From a checkpoint of a small transformer trained on Wikipedia.
Size: 9 layers, 2 heads of 64, MLP 512 tanh GELU, vocabulary 8192, 3.87M parameters.
Architecture: rotary positions, no biases in attention or MLP.
Each number is 128 + 32 x the weight over its row's rms, rounded and kept within 0 to 255. Layers, rows and columns count from 0. Numbers have three digits each. The size before them is the row's rms in percent of the matrix's.

# up: layer 6 MLP up, 512x128, rms 0.0642, rows 14-113, columns 0-63
# down: layer 6 MLP down (transposed), 512x128, rms 0.0643, rows 14-113, columns 0-63
up14 087:154136082108162117155173095092098113121097130173165119135199093125107108158114133136087123093165077105118148141025172121154156129142178078105086119121081121158162135082126166118099147115177119
down14 082:209129119167080140171220135165139137107124115107198126155160106121123162075114097083169092101117144131125139138074174112169137130145117114108134136140149151176060130151093180092141110182188183
up15 115:075118145107156114073103124107091077143159117076115153115142128105131161078093198153138101194091112096149133150145170120128175118141137147160156091116125063107122160128134101128119156153177107
down15 111:138113106207114126172149093142073123106140128157103111137089106157099138168141172128124130165131143090096183130159122104076169131159148112146063139120148141139186136147099164177054108094125118
up16 098:095098213151194174141158159131195104096139146118125111165163112069109112131094108077074101168135106149184062098132087181130132094097138132156137176108119100131102119114117115196107150143133161
down16 105:110119099127122164155158155153125112192150131137147099114158128135154112126141157054082129167154054107102132129106203098086168113184096088114180148101092118128120174100094158116136081066119171
up17 094:170102127142125131142170159130081120144115139132112162129077151167131110135140194163131055143119144148055116119151058145176048162144162116123128103108153119143179111157125102150104168125137106
down17 099:142114138089137150082170052138136103160152145164114131153128180151161105172115147144151128139165115157139116124153170085235150131173093158100140159081080124108076120125120090196172099130107111
up18 105:121122129133160105156128141080139137123140108161158052166104139114106133115090145110181111123080146124134123184131127127104099149163147088099179075092148168076139087117072100068092149127120177
down18 105:156158128143123108159087169115108102107149097120137164158134120084125150168150133108100137081156159090105167095067138147100075103147166163124106156127155082127176128150155128173120105141156126
up19 085:166122105138125135106165117165121149081053079176119117130132215148150093105078172137095100122076136121135157078179149082099123144142079125102101169123185142099188118065151138139141062156091163
down19 081:134125084085139128111119149135181077105068031121136124144167104078119191064127159125116133119118178128095122107067047103168104153209104135103090155105103155100156206103125118136123142186120153
up20 102:142182249110111101100132168085120088134134130099086116090124082091073165192156175176129135136180145106147170146068135121104095090119127102120104184132096170141148057159126135108155188145118155
down20 106:127155046061101159172083077164074153114143129096125110128151069116174154161124138130116083148151161155103163134149131102143149152111109091152121095176076150141101177146151097133085141135098125
up21 090:132112147134086116154142105153176090102124139170163171090091114167115150097115140115126160084047105115162162207087169107153151147114140191132089129144160132139125199140109126131112152125121084
down21 091:157097156148097163132174145160100121097144128151102090098166140107147107195129121187204139132038134087099127119095109121137210125113077124095113166159105077118161099143131145111139136162148103
up22 093:139085076088120136170106173137078144154156123083143131101108121112128106133084094118168116111143153119130193140120157067155114144103061156123169087100099038122160179118145129119174162127133118
down22 097:142157118133087114170150114091147115121124125185136183123119161123107146152123192119111163103164161159128163098139080085156206125122185104139142099080084127223166153110135107128169151188137129
up23 093:157156086094083081075107149096079102129142064155082134150089184080109198125116097066173151091105148122120151081181168135087167123129075144108105145146142129149145184092138098089121138163142111
down23 080:121104141201127104102104110140186083167128197130085127159205111103102155154148207123067150101128193115094131082116150142089121082138112136140142096140131126134129144073151123124159153091093141
up24 087:113118122116147151123140135163121154128101116172069161207081165142132123156181067118112142108134151073122097130091070143099123113114108148086145179086132163141122120095162139125123215156100093
down24 097:124140076105160100121128125125154097145120107082153116141149157204082127137171122115092140113088109154122086151125159130166119079158161175144148128048129113112127124098098099082178119074131132
up25 102:074053111156127157076154080151138110116112116118196065114137135127102137085148094126140138127096092157145128104148145117166089121128146109113194065071115130080137140090144051107064141122118170
down25 116:125130088125125071114140081175145143127110082138170152124098111088105103118118151080126170140142136127105154107119131113153113081049145120195149157094129088103140152103125122083110164153158087
up26 096:150119189073087144148113109097140107127101120133150105100086102166142148107105143143133109128146073164142151062145156119092181168113124131135147134103079122164115131136152161126085130114089081
down26 096:095122102105085134116104106129098117124124104152188175106085163125080115159081122136120112153156095155149144133102119140135126162112139090077124133086154056110117101119144136141094120077117136
up27 098:147095112158137111060108066160072101099111119138116086129113071097144100165122124127178079092094177165088099127114123094153080108150168103100144056137138104174113127074127132173095125108106105
down27 108:079139126103118181090101122245114106131177138141082110110139121127094093142168206142119108151146122111144122186155121101145132129106163145096150114147165145104105096035096121078099123151078118
up28 096:115106116141091146139127161140166120060117077097144130140114135135163178157150097166078180130075108145142109159173091132142046111128049093148087124133166080148123101112121125137104140178125115
down28 097:205108128168108140099182134137085084111149132076177140082140143163110103157089109126056201155201143102071098131077101156180148149148126093112083122120110080172206152135123162139115100156150135
up29 092:086109108140132144137159182123132167101092111072147067122130092140121208106183185195148163163116100153190156140102101126087105140104084097121115100127083145117169168144152075094214091125085144
down29 102:056063179112157108093159077120161093129164072154155163147156194099130152133158185167087100113120093138105095147151108141123128146124147127141121146084119146088136135155085093122128135138085102
up30 100:111138095083123190056183155095134059142132110094105065155122126096115142149101148169116156141133073145145127114148140127158148099125089135133161127135126135154209086145124115151098124142146141
down30 103:072104053118109102124145095112120101099181130146145102117177163106113129096129120147130140171088172131130160151157138115167063132135116170150129080118137108176224157112105078125121152110143166
up31 102:087164113156113083117167189174145130141147140105084122164159120105136124132141040148152175116122167118125154115118127097146154193102156104078146102073115124186164140118134127080174117104142137
down31 110:121102095094161121115163126099149108160125149177165153144154108172193182115075081145122118131114079111078179139140136131193147130122089063123139207136154120114140101134148104111131121180143123
up32 099:076149092140194124165158156039116132136169115081145080155147156179142100174115186075108093119100106105121147138127127067072121137146116189107081093087088119168109155099108076120154158178106168
down32 097:137176102143103096079061123108128107186167134144162086104106195178134127065112099182161118142109169111130147156089103103120102166087150111152169185132140165143107115160110061115150187093059151
up33 102:061078157148079133101064165097097142126136112174087105098134103127129133127118149053107130165057151130125113104157120087045054104091111121123173128095146154143115102112102177147138120133164115
down33 092:140180105139118127137204138095119096051123138156132106093114116134088068130152112116177095124092090152172058177081199152128161120168157155156100060143134158123152118143132112143134135190116122
up34 088:119167158126172088137098161162136128128098123119153071107109149095124132088145140134168139195099079086142138097095153153144122127153067116109157147107129149173151188098137136147125130144099183
down34 091:080114158149109105158143180122152067105113191107157135124095070138146145106168151081164116129150088150142072082094135167122087159092155124122131085117116170159125157067161072153172171113060178
up35 120:169241113161102191128126174144107119104133162117069127159122095154133119147094153095104128114098092090054126130147144135135167132066191172117057067106133142158160023096178142120105085116164155
down35 107:112141142136065114157136203105101122066146154123141088128142137149146088161139170145083113101118067133080133138123072180136222155045139151108153119170119095133122106130137127180100157143168129
up36 104:182149132182094156089115113089074107187110155114121182129168078169119109174123116165082128150128082113157120144105094190098140130126118174123152115084154134153168118137150143120184141102186140
down36 109:147127249082108162103160150118136172123134111095119110104122117133164130122143085096141144193119137158162163045161133131159119147197172150100116197152155105158119123134143164145118087106086125
up37 111:134110158178154200105149142091181092115101068133076134097176160146128139126125159191116149149056194136087102146150121128105134148160168092113076131103084096139169131159145120139120164158159210
down37 110:133071177080031156178107179178078157115167166145129143062135129141159130145129087082129185115121114110161117118135093105132180092115142131132139071103126187121059133134154132109103114128110154
up38 101:145167093141073115044181124093131114115098125070166098136130118080139062136098124108171077077099124216127128128187116149118162150120137138118199131164138130076124117075106125165139153134132096
down38 099:093148110148104130117123118097123077122098119099127119135156136127109129088164061111117065118142084087110137103062139143055151170184120133114163139115160190102046122160113106188145184136125075
up39 103:085141125123152162128094131145133134156059092202105102176147070100117146132138154100172099129070108116120069108155110163073113132060213155096128156149137067152141143084104126104126104121102113
down39 111:116163120199111128166172149131128128180091052153137113143138179169135162140104135120125135168189157137132120124081109192117121147106138144104126134133179089089068141062132137096155111121130148
up40 113:140095137118169118100153114126136114107097122110104038079137097146188138124086128074175100128122130165090105139153191117127144115174149186146107052112100186161181138092150132088114101122104141
down40 116:195101127094167177070156105127138137091100121131105065131071124159124109138135143123143068112164164138127159119127168059088138124177121162180142112148118087176142134070092118139119116187186107
up41 101:163127124166109116128054111183136081085080098173136173088116135130111092119081156130129127102195157104084142184144120133148157109118086101156092177096180114146149184125132115138114107112129092
down41 112:062144078125118109128097124035134113127159157090152191173187128068140159189114137116127125131110121116066124128070098147173178179203138124125117139115054151160119116142127177121109130171146085
up42 089:114072149139116142153124146118101104088219168174101157084070184102138112095138173144165110094081142141120094141183127103141163154183133179147110173109107160092076117111110136073160148143116106
down42 094:123153130140099110134127104111201129167125170106183158171168100148141095133099113186126154129161120159143156043099107119106136127126103163189128118082111198116164070159206118100121122144133098
up43 100:037092096123125176123133198113126095121116145157086135123157126129121161148116160182140182148163120096148169154090114122093157172097086142161134097180125151124122124139145197152082097129152118
down43 099:111108150074077147099179159145124133184140140148167126126069072155169152167133149124105169118226165155135113104168150180125150090105135122113166125121096201111115055147128155169116089087123098
up44 101:147146116197166130134081118091095163137086124151106086144088084079094177107094077119193072126113077108111140153177145108155103113126161169185082123056160124130140093165127078172114139110150077
down44 110:169141147191118185178132138122119172134164092183141112156110117172120111118129090124106076185109108151198187126182052134133116078129129175163122087141118194114111187151127134177135189150139126
up45 109:109176050089194178147075095121158116136110162072110089140142102091122141135142099112143133111160088143126140094086157122110126174099162165099074122136106075111131150129141111142136073112140157
down45 110:093112164110169175121104108109079181100119134156155096148098177130165120111112119075098157054090150127128097120102145076114088122095094104116127150152146092111148124107145153157093145105159143
up46 104:108093109083141172154162124112099105176146135103085073084053074082140128142155132148148173134142151114106065138072103224128152138114095139107131126141138115083138076128142181139160118103105102
down46 120:086185162108065074161167096121080078137122091123098166151124074124153087104121100095126199121148199157143087045171123107171138131124125107164139142074173094117168109148128189127069139119099135
up47 103:168169172129114137149101184121155173168131127127176147111105133092148142128161157115154165129134073092124126172157172139089134118176139115110180100128159140160156077171139189140109087152122124
down47 101:154142128162091130115105125101121139090124153114137136129135104140144098042137144128086146157092172107077127160152183128100119092134171125122137173162117193120122137167196100148112077126081094
up48 093:123163128160134138119096128132157174155101108139143150139105152149150159130216125096136109170055153096097108122158148088163137086147109157157062196115125119077145150102091173083087138142088177
down48 102:115113127136080123108146119119120130099139124101128127157164146043164100152146202102137139147093110140092143063108093091122118150181158098159149078077122143105124128058140123134161105098143121
up49 090:132122178163127136113184126125180087163108201096132157128133156131159127156077181142130166129131126161240134155114127129091153147144168081141104131120145110110160149162080083117088102129169122
down49 082:104103126091156088129128131124112141135141083127145164145130163115129132169120117124087151062169076136155105090114111127116165134065138164100116067154181095117101166134105195119133167149074165
up50 099:075173169118121155176135151092098138147108166139081081133184142098127119121129158107147130132177061124121119175151119128135139115090093188110155151133091112094149106094136106094222139121116145
down50 105:127122162203110078096113070085121127157137101151147137130134145159139101115076142148190089177133161132133084108114090145079109163149155136129154076153114162147122174105128176172177130131174143
up51 090:125134115128120178119154132153113168097091159121062101147137092129154102074127146164153107130152162166143165072131087150103189132161125152153147144127105135118166056113127149095106123173138155
down51 089:145141152122095140174114110136106140022172164099117073132147172142217176087147112116119079144137111190086167145088111133132143097164102123147100096134106089112101106083085096150111153145117136
up52 085:108152053127156083177126152076122133119158161093126099110180087145215119092145147105103164148122186118153149140080109088110136113110181116163107148151178125160130164063149168121135146109157102
down52 086:079208075125161133113123169148120138133143069159148124094155128122166129085130177168133197098064151185145087136098120113125150143147141112170128107193093164155104187114131158137173125148087111
up53 103:152125125122075148142069075070166175096126161110150057074125092170189076096147086118148118131128097139113092129144104132154087141115094146121107104128123133157179145116137100078154099090148179
down53 100:194164122112105092132107155101150120140190146105120132121131157193158089161164139194147175110179108093130078142096121126097097147163116042101100083137102125075164120107158095177179130155120147
up54 103:094096172166130193118169129096195145159108160128122101086109102103100137159097144104120108079070142117169093115083126135105106122170080147111170131039138129094178152183122112131090112162184086
down54 098:170122089131098116140148148112120134084148104141083072214153107102166154119116139103107144141102089096122145145106095145113160200129150161172120180152164146157105123038067124144086085141085154
up55 095:097091126148081178076162097132188119108056139112129131124139134138119102071166118126120121121085115153069163144110172129087134147141099150135117097145212125116180148098149171120096141144170110
down55 101:128134109128176090132140249163167126118124090103187141160184143075071094095109141136112051132103163107158151160141099079166182114163120084110139137088158147104113156163136088091142113126108165
up56 111:099107115134151133070124096081139147117178181086160146139120091101101106151070070118143154197125148135124160113094112110135084168110135114041130098140172141072151111126156145201060112145120123
down56 111:128104111185139132101117159144148120101138145159151158173087143198099153119133122150087158103195179094167103144150148160160194143134171137027127087117181129107171119177149134108175156136097132
up57 107:115183089138133166155118096101119169120097116137109130096148156075133111105145128094126152174125178094139121129088062181075141127090133118151128148129108127090161063107158099083193163112099165
down57 102:114154090106125090108145088167101137119076112160115148107172102114190114191090090107140164159121160038182101126192190150125107138141142087082154129151089152149116142153064146160142133160188111
up58 098:147125144102101123101135124102200121139142038169098110125178141115125077091090117082101114112110128165161091138118098140108133119108085145142135128144122088040140071136159122100147092140135094
down58 098:124161107136164140131119178113057135162118081124119185143101096186141140114115108072104076176094211153101153093110132174188139122141149073115173122129235115099150077115145097124110120161151100
up59 098:054111147104125140141146067152146120142079178124129140151150099124116128185109119153093118100105130126084159127143200074131142135097127061142137106053102124092107099074120072130162045149125146
down59 106:148189115110200149093106112172135118187084147126052093099150091214170097180152084119119112135125121164120111147109141158144155159132114121177132082148099142127102115133159140084132146120161152
up60 092:161135110068146124111103104136127118069113119122114138173056122124178094103050205102123114148123153172169112136107136118199130159141190088110176132111114152126139112111165151185073154099098072
down60 088:158043196142102137108131143105102141110123170093146194147133178100134087085134101134162169074061092126153142147163172113121147094159142185118097150143137178093094111095142121166126127161133130
up61 114:144126095141094160173174162106129172111088130148202095129131112097145109152130130145119180144106099090186118133132111140106056143092084100142130155118124131157235082125105115076143099089060154
down61 112:144100129165162023142153132102133116122155142123096082123112126169094174171092154101121089138152137146062133136126133108055114204093097103059125129122146161157174130149069111141160113121109090
up62 097:068100160101134136152125145052160097104149178091088126111150143120155130086165122165085091182076119210145174168123111157122116178118174135186074187124130171088128090103131134190153143113162133
down62 098:179125088129134111132116127093155102109168096144100120088129146107084164076068164134133058115141065141222119129104090129135161151149127103110106141138104117162126191103130103122120159093068134
up63 087:124166065141201127147103139118155126127137157159145180123126143113146098146126136138132165115141146114151170096143153149159163128128161076162167123117122073173159158143185147153110205120156160
down63 082:069098150142171124132099136124121067098095135124098138135080102095191146122128138165155185120123094144162076134090168154175203147144089143203066137188109108124157120138154108104110133144090107
up64 102:136108143179135147086128112154137140189115177170068091121175089164159125072164163112093082106133092154037174115110115125135130116131143096176169199094170099156094141142081098092149204083097101
down64 103:175122097162084079142138091155137143142067115173148151107145126181095116111095116113152133081162120108141109118107122151103093156146106105150080126163112141108152170075115110087158124134111152
up65 099:170146161187141141160147153172101168111140160049097182127155121151215127153124146112150130141143147127112152146131138139113096087070126143113088139134106161119202055138128099168126120162150145
down65 100:095135112032136147190083204103163157102136117150168181132120095139130223117143121101156134110113152068084151086106137145086094097066195189146102122059094145125183085107135119170090103151125143
up66 098:156123122103116123130096098171136165108142141147085168146159143136147105142125150097175161199098184098108182122147120135117203150081119140149152166112213107146137153163141104089092106151125091
down66 094:191060158068126127046100110110108125081107142124109112142098151116109131175119120145114097084122125091158105141145129078161125113140144118093133145080179110059158153144082126160157118070179138
up67 101:084152107091127101139140121161119123148140101069194122149046148060111166144120182182146152142165093162125150108117139148121141175116150101098149066159125165120137105152119143142134148146111132
down67 105:170122140109070174154138102077222088108113134127142096119181115120112101178094104084135108135157075152113113138103115119085132142116188147117066095170130206181151146118112087159096073167120151
up68 102:116081159153117118150129074097113149124151176109177116134171102142157117135121111137154122111133170154103121191140156146163114185134113169110092175145076144120118146155144113150135143170104096
down68 089:072121145136128118114099110101128135098172097136081121110108139116162113077131142089105147070167151119129141140088128122094191164140187123076116139157142086138160178127145115091108194149147150
up69 096:085124127070112160187141130147149123154142103165073100127155069099092159149144138134090153150092125122194126206110176106078132109174151169141186203112105162121102133144106120121122143106124080
down69 096:116132087091155158117159154152120124172146155141226111163121139100094118109120161139173118159142175076139152075132105143135162148128134185151126082112106111117110124121114132102164073120056152
up70 099:112158100125135138087213099113183135089137163111110115127089153112168151134128145098119159187132157176141119146171089094137085143107156085143141113150123152140098145079150155125121112111114094
down70 101:102115173105193156191136082197158074170163105176109164170125124124120139048129114095185120171157082138136102125148194127135072073150156094156160143187137097142098131212151102134170132063128124
up71 104:110136120170185132122147139128157164145076099148097156113152095049105164100102135129183086144141169197145131136195093117130131103128169107125131124137165092113120159165156154099167123123135115
down71 109:152163139157124143149129104152101187056134109147078049141094148131125124163191082121150176105090137159136126095079166130095148135136094104084101097151105151143111106082083141118162120110109102
up72 098:101143126150139162095142083150131113142101126038121122147139147118148153111066119081130147113177124099166127108066175152194141160138122184109080114162066090118147171125148183166144093153112170
down72 098:127167066138170197133063128169122115119150133125170141132123179097100144135132101125169113061150131147134077067131132120162151114120142091130131163112106227093153177127088099128138160136101136
up73 099:102152111130150113096124124128123118091127148095104137138219110142161116100102155188113139148133217107131120147109106072158162181110082107112129138069131114097184115144128143185166157100102109
down73 108:159126098148121122122131101163125127124144134144134111154179148151175138081188085156138098149080131147121140123082116054148167101154125138182128113111126189143163136069167130191151132182075093
up74 101:103139107149115168144154122129083169142069135145139137129129144088130095129236143131144175148185147156105136112187192117110115181084121138087122162127061133150105128099158137157124114122124103
down74 095:098042114138162179113119139146108130118133090166141130073076156134159116091161095139095111098134085111072096112104186125127139153143115087156100187101113091170152137162158125195136112147073127
up75 097:143070097150122145159101164130153132139174157138147162133157128109119119116119089180178115151116125071082093131181193122134099101181178079214082151105167141191155089130110179138176175166145047
down75 098:100157091152118169124132123180116207135144041154084084109122132113098152108130123143132136160131140029087123110167118111068127134126096122139155129096124112179098130095149141133166074114113135
up76 107:136115133137087159087110107172137125149223122134142119119145143098144136117116125107150168129107130170132106176060147161151131162148121093121173122150127074156184174147125180084117096114108111
down76 110:097222140131159159179131164080122160115162122153191150099065133144083102131170090123139143175108052056171115156149129123158102127120181110171140132173109149125112122074149139153106112115115083
up77 092:144116171189111090119101158099172171123122158127094117125053104108133183158116131209141171124084149095179114136188170138083125109097183143099122116096113072112138143168100127067153126178157111
down77 081:092121101152174073138051124077114081087114098124125113164182039143130184108118167129135126127150109101124082125140146152117139069150177148132089188106028106115141127123165099130201196098103119
up78 099:083093106147075163119146165117108116154100083098157110168175053092165088126167086108136155078125079152135141126228125096096128091144128156170153155141134083185125180123171149079150115148133154
down78 109:121071142089178168120145068124173144223102121142138106173132099080079125125172129130117111114168139128148169208131079146119119152129085116138105190115158101165164106118144135093103141081121095
up79 094:091113155196125121123130127168134090194129128137155188129082187163171118067146077126155140174128129148101127161105162135180121148125173108196113129193190115109204143134148111173085140100117142
down79 095:097161109123141103124147113113120105135165152133143128091144202114170079157112097159107166096131095177114123074058151119089150106119091085080130173042075113141098159095109141064074137096115096
up80 094:167138093113114210087132166099127127143110133164122146183132135118111166125151185185148110104171151116147129135157117119094085148124069147152195119120117114152150131100147125102029167115151092
down80 091:168114148085115162126143134153149084136120093207144097120142140104092093171143189179109071085157152167069119144112175139107037171121157112083147169135101098154100120146126141114129091095149133
up81 100:060098094163104175097142118156136112117100170149139118154162117071091125222184137105142081103163132125151137123159147159103129140128089139139098161102196152151143167167162158083098122170126135
down81 092:108190184117087154136105160161117165131108145155132136090125148160087163198189161120124120126115122077126107142082141154132176142130111123136091122095128146189118115114126105166162143147096137
up82 098:135118142088106140130121073115120171114168124108089193122201111158105198113125119205143180075096072098103097174127141166107110142111106129162140120097089130177082077159149142126135134093171161
down82 093:161191111200123107110118200121158110102110144098092093142092184134139115230178112131094097152147095130086160145151086120078175143111152151132160134116125103152197160102149147126160183114186127
up83 095:145182146126115104145091124152131144172115157083083115147149083168081088118054152133116100137078149152112138088093109124151093126136104184168150198062112148145147155130146109111070107222127155
down83 100:122131141114172150090076149102152139166192116151092120118146131132148174080133120087143090147152183141110183131085129125182059129098127158163111081132148109091081136144140112148165136093162121
up84 113:138121114139133123102123118150146105142165112160053191105133153117122127095111109143113122159102164158077085147139086149118095086107099078116114140139099129115093144143151128213059078145124058
down84 111:100137184095126138057164152130152168129112072120139125168116123164125134166123133132111115100148092078111050175151074093131148118135128147144084160103191094190164137162081154155098130132145152
up85 098:142171123122126132142122142157146159136124166177054078142178105149136095098133151084180132142117098103184158136077157151132143096191164060089057064126110136137138134092160121122171160104159099
down85 099:127110138106091155081149104132165087121074099173160133080115143111114141086116131076101168105116086191138093092103056165169099124086154131153116115177116066082172176141086138105121110148132170
up86 105:148132150163166091120170141176160170166124095084121141122080160108159072089093153143073184064125110145145132149131175110150220155031086123193127143140144149134175095138157152088188136171121101
down86 117:150074148123125153105119162100153128108102165180173097138086136152109164229163098110139124142158139125129089088129117136116145095116103097079198104132141112131151108137093161082114123153097132
up87 094:101142089189154137173091091112145123182154156124129098123164109115056121100133123129074097096118183114056158112086130123114147144145088076129058134101117128129087120104105087103105169111102131
down87 098:175156181155142170102144068118125150159137171150124151105100095151090132097101143080071130105117158129130078056111069064108112090141133148171110104126110132089155083108139110151127105089171150
up88 093:042169100171136122114165117161118147189116135134104106122150124127114075137161190170197187163125167093058110111147112144128095116146203127110076122139164063108078095122105193188110100136127142
down88 100:085060067115117139103117076108137173143132118127133167066118200160133091100112075136126128085129082096132076119128124125109133119142066158097124121147128156148130105087078175035115151121077177
up89 096:114138131209164118116069132145080142149114130123098094217133139122137117131135163143105122173165146118109161114205137127102159102108113120092078163174133106135178151094171108185120146103115118
down89 084:085162085148146104175151099067166110065085090112155174170120070179105102193083125146141143129113137132075125118110146146123086112151160121165190133188120117096107143101127118141163098144133100
up90 089:124153123067090093175133151133116110140141117141095123122129155178143067164141186146164116073140206161168148155092125154104115185080135138122174072157152173137103100129177166141071105086166142
down90 086:134140090196174170148107119117076105112135123134091057114174150184120162125144161087124134135127093189171105116143195139073094087117142065108113115148109113124105109198116072097192102118138140
up91 101:132161088160103147127090106067126161155117121152126124094096170150092150176105156098079162136186150144135183090196177170145197065109164141124192159088163073158190123096161188165092075134122113
down91 096:111112119134161157088103104156072104146185112147106168106194162108165130149115132123140100177139170159127166192099135126149101187115080094105142119149137102160094194119149145137130131170058140
up92 088:115071130137102149212111049148113165166125122056121051102108087112185206042175098108153097118112097130154100138107113081087110120104162121140156105103129148150149138122123116142119188123126118
down92 089:137109122141112154139130122095114084137166058191137023100079086142159177151163149139152148062075103098156082176152142155156154073084123107111126163105115117138149105090140099163094136147101121
up93 094:229117117134163118139140160094084137143148117116125181147137113141127080132133169123145116130185139159095190099102168120088060091104164130163179163174090129168152158174135086135132128138120116
down93 093:110050115169088166112138144156126097171152152162112116109150148121155156124105088135132193099109128184130121063121149128211122112108077082094120100150123097174147127122093121164105117096158121
up94 112:080180113119129106143073128097045146160101106106062141158125101051171172157157121164137168094069135113109167100122133132145168133099142137161150175122116110151126109087111124156119133068117138
down94 103:141146173154136152099193100117110169085140101123164114049086156138161132140116081149124119095125072139147087125100158150199128060131131137148166143105106121120088172149194088109112148088107155
up95 110:166142098103132140103117097085164091149157096169116114103070147133121139096148117137179124110092119157109122162182168050136073202155102095096191118157077122114151147126083078124153144135125167
down95 115:162132157092093114154144127127120133166076112131133106105185074071118148140105085096117121190100082093037175167130093128156121143163126173138171097116160142089092136132091112107099190170125152
up96 098:094130151130104184116117118113063075118176081129142083131157103106074147103144117112122125105183110095146119132081141130139151130158120145130136160122168129162141110069092081130113153120133127
down96 087:118142138133146157133120130116111096139147096135082159165151171162102118158135107064143145099109206157114109096148127079167165134140101182158088081164142071171086091138096153139113088139106120
up97 101:083157168132136144163085117171094113170127138099076138113065109110126152102140102084140180171169090147146131094130137094172176159084086117129146134105131127094135100118085145117129144183191106
down97 094:134141125122138136149100140094080128198134086132103114102067109067102089173143137129146095072144169120089045112100042122157162142144146111150104100102125110137159098134169177177109155168169087
up98 094:123168141207145121093165107124096120059122044079110122103133107129082117060129154072121178127133094110132155117130125128109108102162091108178157117097177174080091147109143149123148178115129147
down98 091:151126079133114120170145155182073128125100147128168167113121189120123136195097152075150143173175173073121176186145096090111150117110152100109149116110069176157129122109186127130125091102073086
up99 096:129092122120141130146105098130237121094062121121086070106095092114040128149141116145127041162099200117119101143130121111149207118148146111088147095091127087103182103162134069118108156131108125
down99 097:089127160135077143180127139129150115136110121111152092140101111082173158164135106140106146184154141143160091140156139140188111160109138190115197117058163191142111125137152102128100124126162155
up100 086:116197124155163074115129127114112042139098146147134108120123147099113155149117078123134171100121125089161121105163156098128148139175132179133111112157112193054117117106105113142218203096152137
down100 088:114161150087120139091132106182129150093144132128185126091112066143119133135141061090063148160120133136151174142132174117105111134170173150086118136123131083096150137115141116141122197091139148
up101 099:094138108075188068072138087134139137145134115191091187102151130136162142127114159109125186158114136170132165101149153078131146118158131117085140091123125153180097070197151154128105120192008085
down101 085:120095163115152121160106103129105161098085123148107067124139165069117147194149138070130061084084169115111133157111120158112095107145176138141107132113102136113202157153169113101081113059060151
up102 105:102165119168165157146106088145081100060150162123093081068122107148101131148148081139120059118098157160159149136162122096090154117078059149090129142095178118098142139096069108137122157091083138
down102 109:099110057157106147156155150124100135184134095159139147182116112091153144105141135074156113112134174119160117111146107140072145124110172111115141177153107163108161103133130092100100165127101176
up103 111:123096150090188191154076129140097136108142099090113081103092088055177068144109115150114160105113152133161105138145160151135136168154093132171167134084175155162130127135104113155146187156086166
down103 111:085120131170121194122113200203137136116181097151155128131147129183144064071129139121150098145073191177157121085107117162119124113154194104106128125205148061159093147115107106158123143152130101
up104 089:119080168089147105190087115123107085120115147106151097157093115215084147116169138129096142109081176086150171124132153189164161099136111097145164107094113137159108149094101108156139151150156163
down104 088:112159078118140145126100098134121117140143148107126076096063142152142171147183150123172154195083115048061175146119136053158176142181183148114173165144121112107112110111081152132116207153074114
up105 099:121142129103098103143119088070122174106057129146113125103154141121109150173106137157098143100111104188142114091166140117181088151104137099074117095131109137138159160168140118134059104162123104
down105 094:082186138154096140139141112103082105058116147129099096116156122156091112108146182102140122060102152106152103121121126154078072115076180127082142113204062106178141189144121143127111097113153088
up106 099:073133115085109089171129127108154179100106162116107185123138120098158178087175139083111155091111149141178156124116153103135078137119101108154154139127155100095104109170155125121109137098165149
down106 095:102100103145146137115135153084122108082119103073127202140073085163098123164081145126162097100085138147076166100171109116119097153116102112104117089192082124124103146141130146136119138114120120
up107 100:193122168144116133148150044124092141135088075107125093117143106165180125125157161129101144139109135199105173123130120117061140144157125144130128102143158114098088060119094200150070087114156153
down107 098:127128116086120142125126087068178129175113076116157152104126128126094180109073116112099122137144066110127154141158149091184125191183109147137108170203163132144155165141168156174131094145104166
up108 097:063126146159126100130099132071122111188124173117131152122158129078103167080156169191188092081144144120139162095111164131133120104139113108111111150171115056084150186076140135138095153078172107
down108 103:140120151094104160104146155172070072144100094109058116170127126151119097151147120169132058071192127129139073129105163120140151112143124103094086111069163112143164118131121158107103101092112172
up109 085:110153133103133106126089147111108187129096181067091113150165109098134224166110126162112125106184137119126199160136151153145098109177104137105131155160101154061148075107127130122133133095065079
down109 089:160124157168071170091113132155090150127105128143117154087125140169097207139115151140101109148144088161151110070171129145125142101102128137074074117171112148138103135151087105131157177144149154
up110 104:143134154114046126112164117148093105112154168110131148130160087094187117121144175147114156069092154090153171130131110140099099162086192113212110182059121121114123144135114116098130163120136130
down110 105:171112069108103121129122104139194133085149147171143077091121107146092139124143123156158144078165097112167107170207136109212127102114099174166116091135137117145151151096152118118103149185108162
up111 109:155135146107162142112138108088172102093112123173162140106108169197150111091080139109132108090140121116130107098119078159120078131134163133146153083087046133157158116112141127091112127128139047
down111 108:126116134142149153111105092117168151079122094133127140149080161141145149104082131133117110120139193168099098129109105196150138090144127152106107193070062102103143160094179125123112080062086105
up112 097:153142122110064148121095129170131122120153059135137123149156143060128179108128146138091149152060093174131130061119148101134153112102151133072111144099097182118072166080132131107164147163155107
down112 096:128164156110097099147140171132139108095098130097143089190091082152160095150144149095171086204155122129183124177107161152165124096158112100098156130088190098114141114124206126104152076060132153
up113 104:064082159155151167097126146128096145102105157130095154107092108112092101161196078128155090143163131121143134138136172026105111165148073166061062132069160135135162104149140146148146164126183122
down113 106:170158133135142157107184135146133132059173115138106111106101073150123105173136124134146131139127111106154156151144092067146135091152076180123103119115142174172086125103063144155115096113198153